Part of a small language model's weights.
Architecture: LayerNorm before and after each block, rotary positions, untied embeddings.
Training: 410M tokens, 6263 steps.
Each number is 128 + 32 x the weight over its row's rms, rounded and kept within 0 to 255. Layers, rows and columns count from 0. Numbers have three digits each. The size before them is the row's rms in percent of the matrix's.

# layer 3 attention query, 256x256, rms 0.118, rows 0-49, columns 128-191
098:158126126125091146117064122166061149173089101091131119113157147127118120139109164135132101173158054066098139136175119132163098139141174111077103162156106129165079155153119044099077131125055163
104:143139122108094135102083116136054101149141131090137135089138159102147126127090162171122091156114136077090153139169098135167131152107126109100120137137153089164117111128182044115091113114055157
105:122153142132132100101105137120107122127144107106131103115110174162140132106134180166134112110064141094116158139115066091110147132135125126085100145114129089172126053123169106107139105152084118
086:086121120131149094058126104158131101155135105125206123138096177148095099144140121179153172170131153117114097152123145085177122150167128143167153146120091137128165112141112103121066092134140131
101:112099099140110169069150111146081125132126110132080091166085183135135120127074186141092102089139106082145129123142097099170131155134147118157191103164184151100107086141122122096098089124076095
094:150188162130150165103127109128120115155145145069110076144108116095125140174183184089108142136090109098173162157121161110155147147140132130106157060104091174113169175095042171113030120107129136
095:131135117100159157034119103159048098161113046144188163135101076153136124191139133126145140031124112140162140118155162085145120103134149101093134077150145137181111146114085093145142163143082147
098:098130122072091136094120089135106112188151137150159110174175084143100152149164145063152109188118087137059144153142107070136095130144087110121082205132147128097130135132102126121092164166022108
090:163096107153104059120075102123071142070154164067096113138079144077095191140071104139182139150174120120095147119158097131171140118151163091107120166108122056109133152152114103073197092152035109
088:158126106184110144110126119176132147103139164139119101083141137136139118146113175108139091150150147071097159196133111129147147135061162133103145143102110156184146104156153073116096078121079167
104:128139133116156137097137128143101154121122105174180151131056099175116140189171110131112128129110149171139124078173136078126143135145100088172141081130134121076149187131103139128155136148133119
092:152142120126115073138132156126094146101185081102093110154157079101156161136141122127064154136128107151165087162044101063122111089111156043128091135129132146141148143091104161171153150117173162
097:192122102136065071132196100156097158075160157110126127096118151116092148104125150140146152146117106148105153100151091157170120152137132069142173158137174115083129102132141152090173149125104069
098:104146123144114094104132074101115106113107109169118056193108130143110150108103139157130053128105146127123186132100128081175084150138103171123178179184152137125105143129170084114104126184082112
100:125131141133073145139146139088156089133152128110120107148118158201109088143140149083125102156159132119165067181154079105145105150192112138121070150149096102132169203128112173160113115040138118
100:101115085148083101129107139183118124158175120142122092111173115117106189098089116134108147140131109208148112090125139115120180149117116067170090193173164116113098130134140170130123117129101158
107:183157095098129171136097147111143171168080148114084073183094141170138109124112140101152104194139085059137087118091092159138117104112116141092153161146149104061118172134114093150123141155146132
101:099068126138089100144176153117105134134119138199124136166099136144130075126106157129137083145083130202069160181121131115124173117121113117139167165140140107153171150120066116118098163123186123
103:143126088069177117179122100103156124095129167133116118106169133149115216131119078161054076168055128166090121142151108087129119184103166133085144174192145109145110133095151120166123126135078101
091:104141133125156086117125110136141187146091152180153118154136122152140115110171121135104133141126165081119075084127131182083144134167157114141161158133091134177162120141168165061136064127096164
101:138175119155100147138120156106163131087163129153123130161116163183135150123073066132119108103102119157150170121151126093134091134160105151132115083139181137094135150183133200114103109100143178
108:130095086129158112106078090123138110125109118198108160145064118075092137137153076128167097178134120115092131169147119104082128111176128140189123131107079135108155135172187098160173123165097073
087:100129074162163080167097163056133153162183119145118100115091137108128116152073117083169132137161130039109130066115163084152107165092110140116121068146135190110153189158128135114095129082140100
103:152141151102041114160123153134157142083104118131169175120056075106130154094164163105133084086157092147107170105142115125096110128151089079195177093140151147062162148166121150147067148140140121
098:105164154092180135126140189109175135124122135148125148156138177163157152152155114124139183137179184125169129108091090120129154147108172146054070173115106076130168094111108138128174126095108107
096:134116142119125125093130131150147211120144157092149144137105126118148068073104121149156075162155175184115116114150156067115141128158129150155125133170134110186116127141119136075154128148143130
103:108146093165106117139102085130191145120165082107160092113100134144151143125166068153082072090150089108112119101128152129153172096103121178149083217110140126147126166143166120042128116155051117
101:120128123089099147099053167134153128175163124187126167102098100111150153157151100106097065168115098095124175140145175127101129119144149101129116088102124150112129149127126208131066095141163132
103:075140102152189113173173153112069122095159098157121095087140171139081086177045114173111151148079108138141107121166151175151083147116157178153128139109092090137149079098136136149139094187151109
102:103080111141156122131113182093117201166130143104128123142133103072104128121170171128108144166176199123150108106088157142140163192129154173100112068120119146139192122141065154106081124109122124
099:118129093101167124096086147124115109146121081135120137125167102138097109142150154106155142162122199145094115127184118161162132147144094118121139122172141185138134128145125120162101143126144149
096:118120116116137079153121126119135129051197103131125108109093141147095151125068160068160093125157153134162098186121168075148084156130116143084101159172081067154146120125124120144126135128115150
108:161161142107141163060174110127079091072129119154126152137148128101119094069160166208106106129163103098109125090121127101144122122121142089153178148141101096129101173179131113061176066078172135
105:118080073130117150112099162128158126122113161170113170158075171152160088159176146134114099193086152162165161132069121118131104129097141082092174108089103121136087108092175132134162094131093161
096:071153135122131131119133134107082144162107058064138108143114179096108117169137115149134070144171088134164123142122092113166155113116132130111124132151092131128168145100120131139161176111157139
112:171112155133124106157138138133140158091131149155123118110053120098101101094111109169116181124124145150097162157196098109000143131148083112119064181147161115161110161126126169094197056073149158
106:172110153049150108115132133115100080126091061158156112065100082110116162104157109128118151119028179143130125109146115119121133088138086101170110170129091096159138138098155171105130159134131132
102:132119125105135066154121175115086086152167120145080165099114128162118141135126154101127131159146089138194096156130223232183099161145095137119115116131135177142163172110147156181071134107091115
106:199144121086119159132107155114146100129104090087149131159095093173103138174083104153107108129152116125146112159175108092159115153165017095145166124096252126092133155135162100165158118125122049
106:134129103170156066136126132153112169100133132121121151103150119129123105112118115157147110091125113079085102073152177169086085140161141161122083101115174085068117073154117132130103116028048126
104:129155138095130142135137044116144116151167135174092128140060056159178121161144105140097088130148065111110138098084070083111111129123119092144088166161157118145129125121150200141146129194089123
106:099145106076185169153121155134161034145125141118154106074132138086152115172115108174131122089081166118102152160072143127163177102105138150155177110209123088138091096150093167102100104177147135
098:145090152142137164149108080139085162163190094100178120068105209110101140115078144093156156152129119166172144160153108131125209137122109108069069179197152136130163123130083152147158208126101184
107:165124098146189067122162158188087174107101084088078129104202167139183150143086154127134111200156103133124111104127189156133176146066162092120163140099126092121150121101181094183202134110157083
103:119170140092085158156091099081192144154111188059134118137080161098098077119136098177161088151095173131100128124179138128128148124128176087150142162126131166147048140155137132093078011116126133
105:089143179158127152043101096160089153137138134100124142108080135143058126147141159151119118124118158045176099076130097149135030130108163120136141129085181115116129160122129143221135120173178138
098:170156141128148106155113175119142138179147091123156113165166108147121172140161106120188106108084137079141166137133133127199151142066106142167139152136136079163089115157121109102120142157117111
096:145104055114167138135098140072157127121121130105098133135161060144168122162140132138106136080127175136101167112114129098133117114132054087133132130174158160151108128155087133146134103146123136
096:172121089127145109188100107131123086124133126132160146138118071110194144054111137093177084142086138153159180128157101119104140117127118109133194071058141073097128170163103135118156069104114139
115:121121089113216117127176136121151065087142115106125093153160109121106145189076147127131102100107140169088142111109153085173144113148101164120072142177114108182128170109123102155129142127075147
# layer 3 attention key, 256x256, rms 0.121, rows 0-49, columns 128-191
086:104124123173138131143134145111112094130118117145132132179115107146134137167114165125131159063137086106113155105146148161137127048178157173138145137165128112125123103081134168141100093131146119
125:160051121104100115060096138158102158162132100051102108125161079123154177112123164153115071190170110080126156160112063105069126101126177163116142166109171123133130112045129101090114134092120121
099:128068130097137111126115126095108123150093162148151194138162142122193144179135190169109116189169111106136141118120104152122151152119094122216111115138168107162084133111148103119184101115119110
103:208114121147119063159101144167150142136137091106136145117095114148165185123117161161098137148120119117162091070116121170102171076103124139121147150214151120158096109068156122101178087145091123
103:097108160111145079155091157119153118112114114151115124145158080190105179077094144152130088105142127145147153123152137085111106084118062109096147150095112080190159153055152158119168111142097077
102:126116131167151118145120052094093137127115137124172196159144144119131139144112208135145122130103119097137156095193154106098116122160126138174119159098153134113129069111157091060106079127087105
096:176107118152138123170114164092137137101136167187125173089099145132148134215097157138135113137056142123186129114117113198126129147114131160133145061129098155138126118127125120042061120110147132
100:158120127121167080128132086139108138131071102095105122141094124107167138119100181165126120166110171125148113142109184102111134095138160111132117065130112118157166138102079130125139095135117144
100:118188194119094156150126145095150165136131101116136136093102121158129126122110184128086095100121121121131099127168153117116094168154107140113157056092128185117079151099140158131189167092114133
105:128128137119098133117082170085113180134116135172113142122133111080159152151091097110129092109146122129101125097148128104122092129196076186124153137152159134114183148078133156125156136149049100
119:087088122118125183108151139051137093096124167135168157139140147179136089154120118123145147039123123114174136157143100156132151079085149156089099128152101125098145064118109153130080119127119172
097:131108145099198098193123026091099078132097098121154097161142187087049159179118088152126160111138145164085101106143089104141064171127090164160104149138052087076186149171165133131107101158149139
098:106142145107138178069079044132152116102096169104167131147183177098088104094123091092106099091116109121158110100152135096114148120136127095072149155111123145149107136154089167146153077121138166
107:109089124101107157141136088147140127153148175176135161158138120090121160200164185117160117165105102159142123159157129117125098128181113061164198132156149073110138120124105166089147086151105098
100:075165125141136136118131088066089131157141148109163129178150106135161171115104129098157084130115102094137138157094123103075142121052050156141136084133128107106068117157114121135140126201128138
097:191078070112086130138097178161124108119100132175183157198184118119118127130089117125097134128072104139124176189103089110115125130106119093071091154137127081158141131163176145150132154076117167
107:086130111150112154168068119074140167152114139167114100095117082134148157161184053095151163116096128148150119154167139136147125204144108062195121148114082071093092090130141131167130109169178132
104:130149114105079111112127073142125136158084115089130185137124095117123131065092090135156114165139144155107080105176061118127187164064057120124104080152110105105054120085146130096153141145147143
097:092100169142078172129123093152177155141138141174149140134088162128143112199135172098189136184088049151077155144115182124093136061131105143168133151134192122171122189112110109148104096135155163
105:130084148065072133112146145082091083149121173122115147159135090104104121123081151148116083142070076140125188117145123130127192122117128137161102169157160137119086105131137108092144162141126099
110:112111142061067096108123104069076167085126124113123080161138172173099140112141115099123178118063082105215115174115114126136100171125132111146135128087067128171114142121098105089178061083158136
109:156133123082109073092091093140152167089172042090102045163177078186108151155116145108112080105200112166120148141093124153097124168130150166138126137204147121185115116146115130133170123127080121
095:138104104162060163170157095142138150150088118175147104136145140047110080155176103185143105114117112087104090192145138143135126140136084121113129119115152131174150131153141145155110144105135165
100:081141081197143156205128137094117159084108087097137092151197134114136128169113053164155171168162136138131138096115168163180186115144184132081138086129142149133152136194136123164118093069107153
102:131114073156177129120115130181105118100189165133103143114060163126152133118127151118085146081097133072126134088189120146097075076117103163169126079115154149135127126078112094135186085155134117
096:065089140138116113107112129132095098113100137153157164122069135171183178113107191114124113120112148097178158133100155150170131103058148112049128182156132156149062110088166139115154090101144135
108:125140104118189193151163094131113134209118118087128134080158098082081149144153115119126119125154122107162176123144113138090112073175119160108167091069144158143140048081078112106144155055118177
108:095131088078175137096113107134103100160110070120156165136142104099131098111102167096104061117118094183095136133145206216108142112154167127182093105113179105155104101107081096097036142104146153
101:144204105116117103136142086145176065077167133133137093116150151152151141092164106133109138192056093140112156156129074124054132104095110106117115147140126138096097132143155144118177116167127099
100:134132109142210101091142149110087120115122097189185053129094136087167132116106096140175139159147119147096120156184089069169108138197121161139154102161104150127085105105109111082162093122157172
099:163169124115161153123145111163151097141104164124113187111132135132182177069125116128088133112158121118106157103114098147123145131113098100086116139137077110096107148170096078098067163159109102
101:141085097171135122113142112174126128144153131136083148105133141130150124092144096121141075206149137162148135170105148128154161182115092161149134182119153109142166118069081098171148144097113091
102:141116158149103130129114091061147108117159152136181129093112119171127156125094109095134125118086108097189113097129096180112090136068132121139139112124123107171186110183147169182167141075107119
105:106130142134115187137119136177116067108066089121187125066146112134100087172100156152146149084079070084100165073147079155113102138142103155112169135137105190109069108092102142165096110116106154
102:124137114159182104132185156139147090169153098089133115167137113119175133101148197127118148135116171136095110179144140087108110125113125098084143157099135077096082124082137089183107142142100086
107:097141133102109111094151152147148071139142098081161128096166089129139159070111159095086145095137140079136119151197119189092152109119095104186154061103145150153128062073109163097075137105070135
104:131145144117154160083131129102143127187117131093137095100101107109136168082168117174118098133138094125177118134134097171117100056039127120084120162090192144113183094118106152159083111135116127
100:151098125173166109118126157137121128137086124117117169158084140128108176173100143103182164148129176122163085132159112152149117077140153133102124170107091080202096125094160099103120131095157179
107:117120144130131174117177115187158140088124134158161138147166136145067116132139110167023143155105177137132153058120165112138108078100075136139083038098112104164144110143101064111137129142100139
105:128076125119136157130109084185098109113118129156151057155090110125167084196138151091155150120188174133156120124144182144203151103128123134146166071113150171168086157148193146085114135110127095
102:097102146089175163090117144090114091107161110106057140149110109103078155144154129116170116149094146096150110073109124119124057149135159083125177079101119119169152130112104117135085096156130100
104:167138123164085114174175113142143199131159166162123183154103217095126119048206095152092126092131067113112093137182078125084140140114095101078135161111162111134143175189120096121195138156081204
104:162139133136126138177104140143137109164143164128138095140121122111079144159121178130112099103133124122113155120141167191105063064152089132173111170119142041083101129045114086137098132121138119
101:176083121099164177089108057114111129106102188164152141044090115114141157127126171133109144114091136154156108172129136158087134089151087121096183146178165168061133144087097117098134180091142137
101:147108165056139137170143078030126107120166078122118123102140119128178108176135171097155095134105070114116161127171097107101075119103114118144107119064170141136138137192129134117110112079148100
108:134129149079105126133088136122115125113147060105044142121130116118169111149095100121111168114151122165175099053089152157132147141104116111145094161105143148133030106131101111120136078087098111
103:049106123158118130108096123173147112075099174146113098109171149141113065114096032156097141143117158147117165101170177129172152062134157091143119086087111149099203125121154152136110140131102103
096:150162206110142131101149070210121106133068140150169106130107148078106119141173171145162040192095061100197084132100099140177205160147123129166097131182150104127130132160116135146123141151102100
104:118123141145149160077129137127131131111135125181112085155096083101117134198098115096123160162131131110077121140133110115126078096213166110129109132122180113125154112157113165157055122124116131
109:116184105127114200082116115137069144105136161129096161173121181137144165167196128118084197132138090118127143155124101136193115143164085165146139086143141146099087180095185118086147180071131082